config = dict(
    n_layer=14,
    d_model=256,
    n_head=8,
    n_kv_head=8,
    head_dim=32,
    d_mlp=1024,
    vocab_size=8192,
    activation='squared_relu',
    norm='rmsnorm',
    norm_place='pre',
    norm_eps=1e-05,
    positions='rope',
    rope_base=1020.0,
    rope_fraction=0.5,
    qk_norm=True,
    attn_scale=0.27,
    bias='none',
    tie_embeddings='early',
    parallel_block=False,
    extras=['some layers without positions', 'local attention windows', 'paired heads', 'gated attention', 'value embeddings', 'skips across layers', 'capped logits'],
    init='trunc',
    init_std_qkv=0.0275,
    init_std_o=0.00519,
    init_std_up=0.0275,
    init_std_down=0.0026,
    optimizer='adamw',
    lr=0.00309,
    beta1=0.95,
    beta2=0.99,
    weight_decay=0.079,
    lr_head=0.015,
    grad_clip=1.0,
    warmup_steps=539,
    schedule='wsd',
    decay_fraction=0.745,
    decay_shape='sqrt',
    final_lr_fraction=0.0,
    batch_tokens=[65536, 131072],
    seq_len=768,
    doc_mask=True,
    train_tokens=428300000,
    steps=4592,
    dataset='wikipedia_en',
)
Each number is 128 + 24 x the weight over its row's rms, rounded and kept within 0 to 255. Layers, rows and columns count from 0. Numbers have three digits each. The size before them is the row's rms in percent of the matrix's.

# down: layer 8 MLP down (transposed), 1024x256, rms 0.0907, rows 817-841, columns 0-127
# up: layer 8 MLP up, 1024x256, rms 0.0996, rows 818-841, columns 0-127
down817 041:109086144140117103115180159121111136093147156105127135114116132144100104134112130112122087094123126159148105103155093126098126129152116110131130131125119176172153115133151094097124128139085169100102126113126125137143136099146111116101108133170145119106146137144151134133134108112127084088123152142144103121098157104125090126139165105130103143133157120146104104162170137157115097138111
up818 140:140127130147132107157111104143145158151133147097112130117192119152111127103164152101165120124125096124110123153129127130125104134157113125111135101139155116112123117147126114115148132148134138164061153098164165147127122157087150117099120129140102142153161138157117152167107143124087114136126095142137128108138101107121138143128125088142117186146112115092157114160138128132173153123099
down818 147:099085134160139098134140079112110125142119157084158152127084066115131117126147138110140160122096147127118157156130116157116123099114114126134127104123177068122100129134171167121146120162122117146120137086128160115135101128148143133148132129159097154129144117140090157137127151126151133122085130144167089165122134145125125200126095111160137122083115113119152132147141129139119098166131
up819 116:133151137144111152144119140161122133126138122147155120141177130129127138118150145110154170162082133176110104119124096143110126151122119188108125171135133126082114123037134147112129163145112107112084172145115115123134125121082123132130149093140114145156128100132146121158123172160102107172114128116174110108128112174129154151146089111171136154121131133139143149147132104088137109106119
down819 113:127140103145136081132102120127086137156130130129132149141144094100121145131170133136141124157129144133141142090135147137123078160140108132115121157139131128106102117123097124137127141139138084151149173145138113155127105101093096122109129143088131116135128163120096131133168158145150147147084223138152127117123141083153134111118119095145143161127104154136161133094115156162080079157156
up820 100:132119150152168089131137128113146147121121095126136119105180113120127098112138137131173134110101154161104087074144099129125132163147096154156143116143103134126156121135145115128110124109089195136103151092141151152133136121119074106166135106102137151111098135153141146099128152115126182097121076115122106143101149165103123131109101117140152092133139082154123157178080104136130129168120
down820 097:123099142165126138159101111127126097153136141131134128123128101115156110147120124140154115085097155134136125132157113173116153127162111130131121103087150137161129143141128145128128141106161154166162165131125120101104118064141107122117136145093176155132185111120090109161105156098147128146159117149159093112156118099114133086131143096155124187129144163112139064136151162134133114117186
up821 113:115163090164133142120087114172140145126183121132161129137148177151145131117139139119141114122119119153085132127134077121108102138120133128135138141087139097105132141132095150149156145111118203115097112102135087117124149097110131120179091146092145139134101144135134128142151095112122090142115110136174146133114109150139092116152185125107135098076125117122109108117092143161164096126090
down821 117:109130159129163149196132139103096123101144184097098161101164134100119104128097123101135163123128127097149102135115087156182136164120149117153095068163118114125147166094117068130169129136147131164123065147125126128163126139125146142141103108145094125139139132096145108127139139130108151094130104099066073138118118151147144134149120136091125149083130123145121097149145113111121130131074
up822 117:183124156159125116129144148115162154090122135128108122128132132138156134106159095118163108113171143177092129110125134170126133100116093115125079138147107146134153174133166086115129147165142124126099105164125109204122149133083109123127145124084136175166130113141132129158145141155176123134141107118106158163144100128086120103093093088122153111107160108103171106136115121134125129124114
down822 125:152170189132120120149140117111120114123124135126097130159114090206099157122108158133088132115109095136092163119137119092119169164142182134119114153138090074085139102137077170116144144160118145128119126128132104129106129152167134149154151166095117136153146137112138122122147128116123115126118156099073119101144127087124169141152148159116131092125121163135122142115111080124100119113110
up823 114:125109141116174114151109112148118140093169106162097126106154117115108134063149079146142108078115145154137122099148109160089165123156150117111106152140125129152150140131097101108095125077132131143122145102134090134122128156136085129125127118114111161161140140111115120137168150125132110126144126117089130164102155158136131124116120127136112119138105123123131160167109117101167119099129
down823 113:096110144161153128138117153134077136116104113098112151142091099134133103098094122121102113120152124109109151081101143142135129117147108102151081109129102136164089077110157096134108175066145165107127171124112118128138113158133176110095106119151113147116092122103128123117147166148151114099082166156095153100134108146124147120106139155132185134112151135136138113111099135106091081116120
up824 130:161106148128168121136153112146128125094169117173098072139129139154131126090186098118136112126101148122114136067099110121088083163188147146145155176115090117112139116127137135088141138121127140126131129109157095130089123154118111117117129106112105171102070135134135143105113170154133067130116112096085123152077141101145120141128124143081131110134110125106116139150065148119132160101105
down824 129:137138138133167141123110144146101127146126142130117101163144098105119141111084099109150149103135161109125141138107137120148097120141130107105123112133131118120132114190140143136159139104140117143185127128127099144136136126140110113121131133168096146120109106079101148164144117127170164166088134192127137126202123115098108113119173106139153159137109158139128145155134180080138154132139
up825 110:119134137126134146160124118137134137117104129137134096144199080158092118162126133157157174129131156103166100142135104112141148122143147164177141157114153153120127134104137122117098127136131102113087081133130139150152144147108123137139090140154155100125099157154114135124189186141118137146113114179161122107132142129085088134103183102147121134111126107143120097160122124132154148114131
down825 116:090128109085117106066148150114120125128102139076128085167158131130097134138139126140206093121120174156149142132109110154119114154169128125095151108139101098122119110117138135117135091127110124120125158136142116119121091116113142094147125106133132134101154137129153132150122163104137154125128113080127123111112118113135173127096114158092130120110122126146125113164163145107113165146194
up826 105:129146110129162078135077131153148153140127088131143125131127161100155123131191121125130118129094145152101089149118122175111149155191127182088115148139147132120180171147167109150096087108137161118143117111145165141106151161129155144146121135099125135120109148187147142145120171091121148132126108144114087139078127118102126127116119093116158079128129087119109139159086089147135174131086
down826 102:139120155101106106100125150102157133097140130134167086090151136140117133160121149130141145157101109135133135094114129122046141177136124144103100134136140136109130123137125133105169182128144140151144139133172079128101136139153115183148107138125099148060120119095146125127138144160139111110107099107128137100133137124122070125155122118127109105118135111083154167107068137182172157063098
up827 114:149110104141134131144139113142138137155159102074146112103170115148126134120113108159156145135170125134088093150108087123096131146141099132152139154092137166125177141125166083099127132099129150102104087122143146124122119104130088155179067137125129131124078158161135144136149125121137131107160099109140157191110132129107108127150121108128115126138113100147133099142104128119140154139128
down827 118:124154168127099126152092141106091115159133121138147126129136115147111097111166112114126103123094106141158130123111120063115149110136124092147123121153113113154110117170144111169138157141204112161158108149105093115147160153151126105113135142126083144121131100087132145165152127151127084115114132153153107155114103146118087111141141161088147134080117118128124116120128108103159181129141
up828 090:160160102123165124144094121159182151133132154179118119130133120135126108112157111138154133115140127183082106103117090095112152146138122119127174131091112108068083139114101110132127131107132110155145106111150118161137127120119133147103089125123142164142122143131125171121139180100167165113140114099116132122098118110084088109198176133123137110129122117125126121141096114155154145136116
down828 094:132145126131105120125129132126124118124133099145097148172095093119083138121115141100176135141146103149167123100094154142112131129145154132101096099113128111137149137159096139153124138139117166085140140083141138124090123087145156168116150132143131152111141047147086124090162094122097138131135155134117121077130118140166112123120108151117083143131073154146152138119129116166100124112161
up829 104:104114109146130147120134141141129125142090144097154098129120081165129129124139162148109111128091133144149115106137105094126160117137144119174161098068106154161093150081154099132150125121092105128108120151098090165137162160106129148109112084141113150165102117118153149203177083075132114116123109123096116126133110094116108134150132118139158116158114096119148165114125097126171107106122
down829 110:146111119126102166060159100159123108128100120139135129124136108140079164152113136136131154138138158076124154126124148147137120092094121123088099184116144141151066142148127122169089140103131080191114080097114142151119145111131122119160148122113146115113106139080129147166108121127149136143114086142157146171167147113151143102101109122147157138162135087110088139086131131138120082120122
up830 072:140139143146198097152085122143153132122090165117109108135150123091114112131099111127133148120119125116121125131153087140158162126157079144127146089119108125145116163128140108120093108149177140149077170159111132087120140139138142118119095125080119128123123188116132130124127110160088169136086061172109100101127114109092139084127185106125108125125125076115133107164122100125131098095120
down830 067:106137149110116138078156147130131132125133130113169139129097165112141136116117128160071130126100154105151101095133140126091112159128163100115103111122098183137136162150125172133095124119189154130149109080109180146148089136152090112130095116121157152193120120129096128103159104142136126128124126136094139129131157112123130107147128143118122108130109147137149101117129115121104069118101
up831 105:139124105159136141132100141147118136143097131106123118143139134126112125116169131144140106152119151207195114120159097135161113119116078101106126111112104148136124143122119106130146092119153091141118129179112156108128131113115195123099146082117160107165126108175157149110122157189096152144172095184120150147151104152147164103120152143151136110086141084120155100162159128098142103129123
down831 112:123129111121110125166115108134137107153078114119153144145114105083127109123119141166098108114094158135110203107123156055140123120159140142137111093156064151106124112106099106148152148181150136066116166118102112102142127139100149147109098135123100146163163140105143129106121157128146142113091119129131144133122126131072133109149161130105159152112109134162134113121090154135117177154058
up832 116:105091130165149097121141109095132141134117149113140137117138158168147099161189141116183095118131113166107118085150119125132145107116154130161129093107114153156136110121164123133142093125133117157121162108183097156086118162159158127103139150140086188147129128126147141134165176108089120143112109132155122119125107130111133131138131122113116147109085129102107123132141095132130142052107
down832 113:092079087132089084077152127144096148119172170123113156130117152122144133103130134101130147139136132115117111086139149133124157137099176125148133109079144130173166151120172127139141122125117142157182130143119064144125119122162164133122148129138141114120129071155119143146166129125120091124110131135139121109183125155132106099138132095104122127075077127122170146152146119127077169116080
up833 110:108113097142140123154094114113122131142172117108088144123108109146169129099134130080110157138142139150087120165119115096132139108180144117130133187104136171163117095131113122111088109069159125133113152115161106134117122122090108143090109123139197161135122158171161161140168121127164170109109120144099122140115120124146092132109156140127142141150120115151161121164152110152164134125129
down833 118:138133101148109132132123111158118114119142112125095128134113126095138206138152127108128115125119144109131139110146149058119133136115127143124152107140178114121137155121150120181149124117162165077137127110158144135119106139149143120125149142116131152107169130159146103144133112103130137114102170136107094115110104146116138160140095105118099096130131142115104116118162136142105121174121
up834 043:149139130129134095158097111152216183099124103136090135080130119155127118115144119140148099114154162134087120123132114119114149148139126136154173140109140151108165144085171121121101109087150125149112114115149110130077149114112073132156115103096143141138118147164144140141147133149127124127137069151158119124086132131092108106146148123122155130127115092100084098144095125120165112106097
down834 035:085141123100162134123115142101104102138139138104101148145109148117115213156120091099130136132119154123137120143149092143129091091124122131162134118168127128091129172142095140131074116177086116120156100140127152138157101156099146159132118119132131120153128100181106156133090146102118149118108115125151125105116176143138178162157159135118121145129149110128151122124132100133161134118115
up835 072:109134089138173154097106141144163143089151056153129125130136151123157115134125149139119116146104170165123160085110108100107140154129125124134122115119136117092140145104180131100128115116137141149129149105193106149097146137143119104175137111091143154145139147143139169166137149111153100070161105124135137163113109140125149128136128115132168116101146046093070108134061089127137100127070
down835 076:141129163102125146110140106132118113125152084147190128135120156148109158184147150176156116168134106143113102140082099115129156130142132185146170165161154149115100134098116134132097131172144159135113107123165099078121118122114132098140085104074129158118117138161141106153118086105107107128113109121146133127122114131136089144154103143095113161139167096136138087098130117164105124088137
up836 102:163109112146142137178113143133132143112139134174102083112152113147133144081163111135139126129111140149126100140166151098138105142156131114098152110165118153110121150132128088146114120152145172178088152135142139155129147161090141146153106135141114166125134152132123126116161142130098103113102041163128138125097101155086137133158112118158111125135133081139127120130136142122142128108111
down836 104:122157121130141118154081139155076104138120115138156101119118144107088123130138113167157119136178145147083099133134134123142148091138109110137115164114107201116129091169065106160106156160129139137155129154118112105133151114132164117153120104116173152134150136139141089097101109110109127135114114106131120080112163129157098111099115085120124087112133146110176127112114107133123157128140
up837 082:126123116168124102133117145127157157166096121150116150158116128139162090085173109129171113111126154149111131123141128110114163148137090166132134135101165171109084165109128113119123088104128081175136091115136145152126096122114137122123092100145128117129074127115125152130180179119130119146137100128111137140120074102097116083126155151098160119095117134107141134121097113082150179104108
down837 078:096154136121091122116100181160086125129121107135123151132104110103186174136136136090136125126137136138104127156127164129129109131142104136135175108140155138142098151155126128123130171154154132104109124164138120153134135118088166161128158153136093093094144121120132156124133106126164148109115064124117113148139126138125144151143140158110174108172074116103099173137115147188122172126155
up838 137:117106149129137082121134140108138141122086080148116150099192115164138151091159168139151135123119143136119119109128037131140151129159103134110139139123145144108119131134110113100121122121130164149081120077153133170081155143097105126099130133129126120153104137183111133162184096110146137155143078166142148099112091131121156133125161117071126152119121112112127112155121129143175109110131
down838 132:113131112091102151105146144122154113157117164127155129092127084142108134106114117105154179103132143151098135127138123135118131156141167137158146129106160125107158056127087148136145157069162109109131167129125105101118109127133089142171129090108079091145132140135155091157137129164125123129101125124173116141110138117101163087127084158109127168148137148130119132119083119152122164109081
up839 116:126122108128118136166119119141124125121108138133134140132120157112142116115150123155143106118124111149102143094159049127097113108138143181107117140133143112133146181120134118128141155098133118131103142111147119138140158117095085091168124094093173123093132169113116131137096181138151138138100130102187167153100132106098102142143127102088115124127116085123132163121143129142161136148089
down839 108:127138163132124118118161144103163175132122168160127108111116122117084109130103151116108115108060118127156152087084161156160151156119165170133119050116145117134155132151145147138166204125108102127117137102142127110115149147112089097120113150120129146133132173154106084163142127075119146108134081126108155107186112146143149136101102116107117150085141092118144127101114124146133094140159
up840 119:155131098129126144127149112116137145145155113166048167084155158119144110134172148142154117169111146134115073113116126123093136118129141142159108105143156167147153114139135152125132126092141156124114119111141169128120113132107161109135117106126107127114122135147123139137146118106130120075132107093137109149075103150148127135136169123095119142123114100142079126196121128123111132087059
down840 115:178102071116159136129112106137094122088130158130155121164126145113134121159110139138088158141133100132131164100120137129130160168151115157129140139161092101160110107118152147121130137160145136123204104162135093114151156139151157143137107161134113118128102101126138184154123130110172123129119126137107115131135117102145133129125109131084137109085138113088147148158151146164137155132079
up841 114:134117131114143104112115101144141149146162082160137129093135157145173139145157126138122139081119113171104118162097139127150111119215117141159123143132131078125126147139165151069107146131137107140099140115142115131091134129135118116158109142144141135102112175141120156174151140096129165143094130154133076147115166089088145155145139121125140111151113142136085120154130098142134125136127
down841 114:158144124131132109118101120128141135128127161140150119086123092119135128111120158154142110164147111141094119159117130130131098118119098135120147142152148166118128162145116166159151118161173113193131103085146135122131051157090098127136153154122152131156136118171153144089146114143130129113101100123094149101146142152147117174115119129105150137153157133140167150130092145184067112120173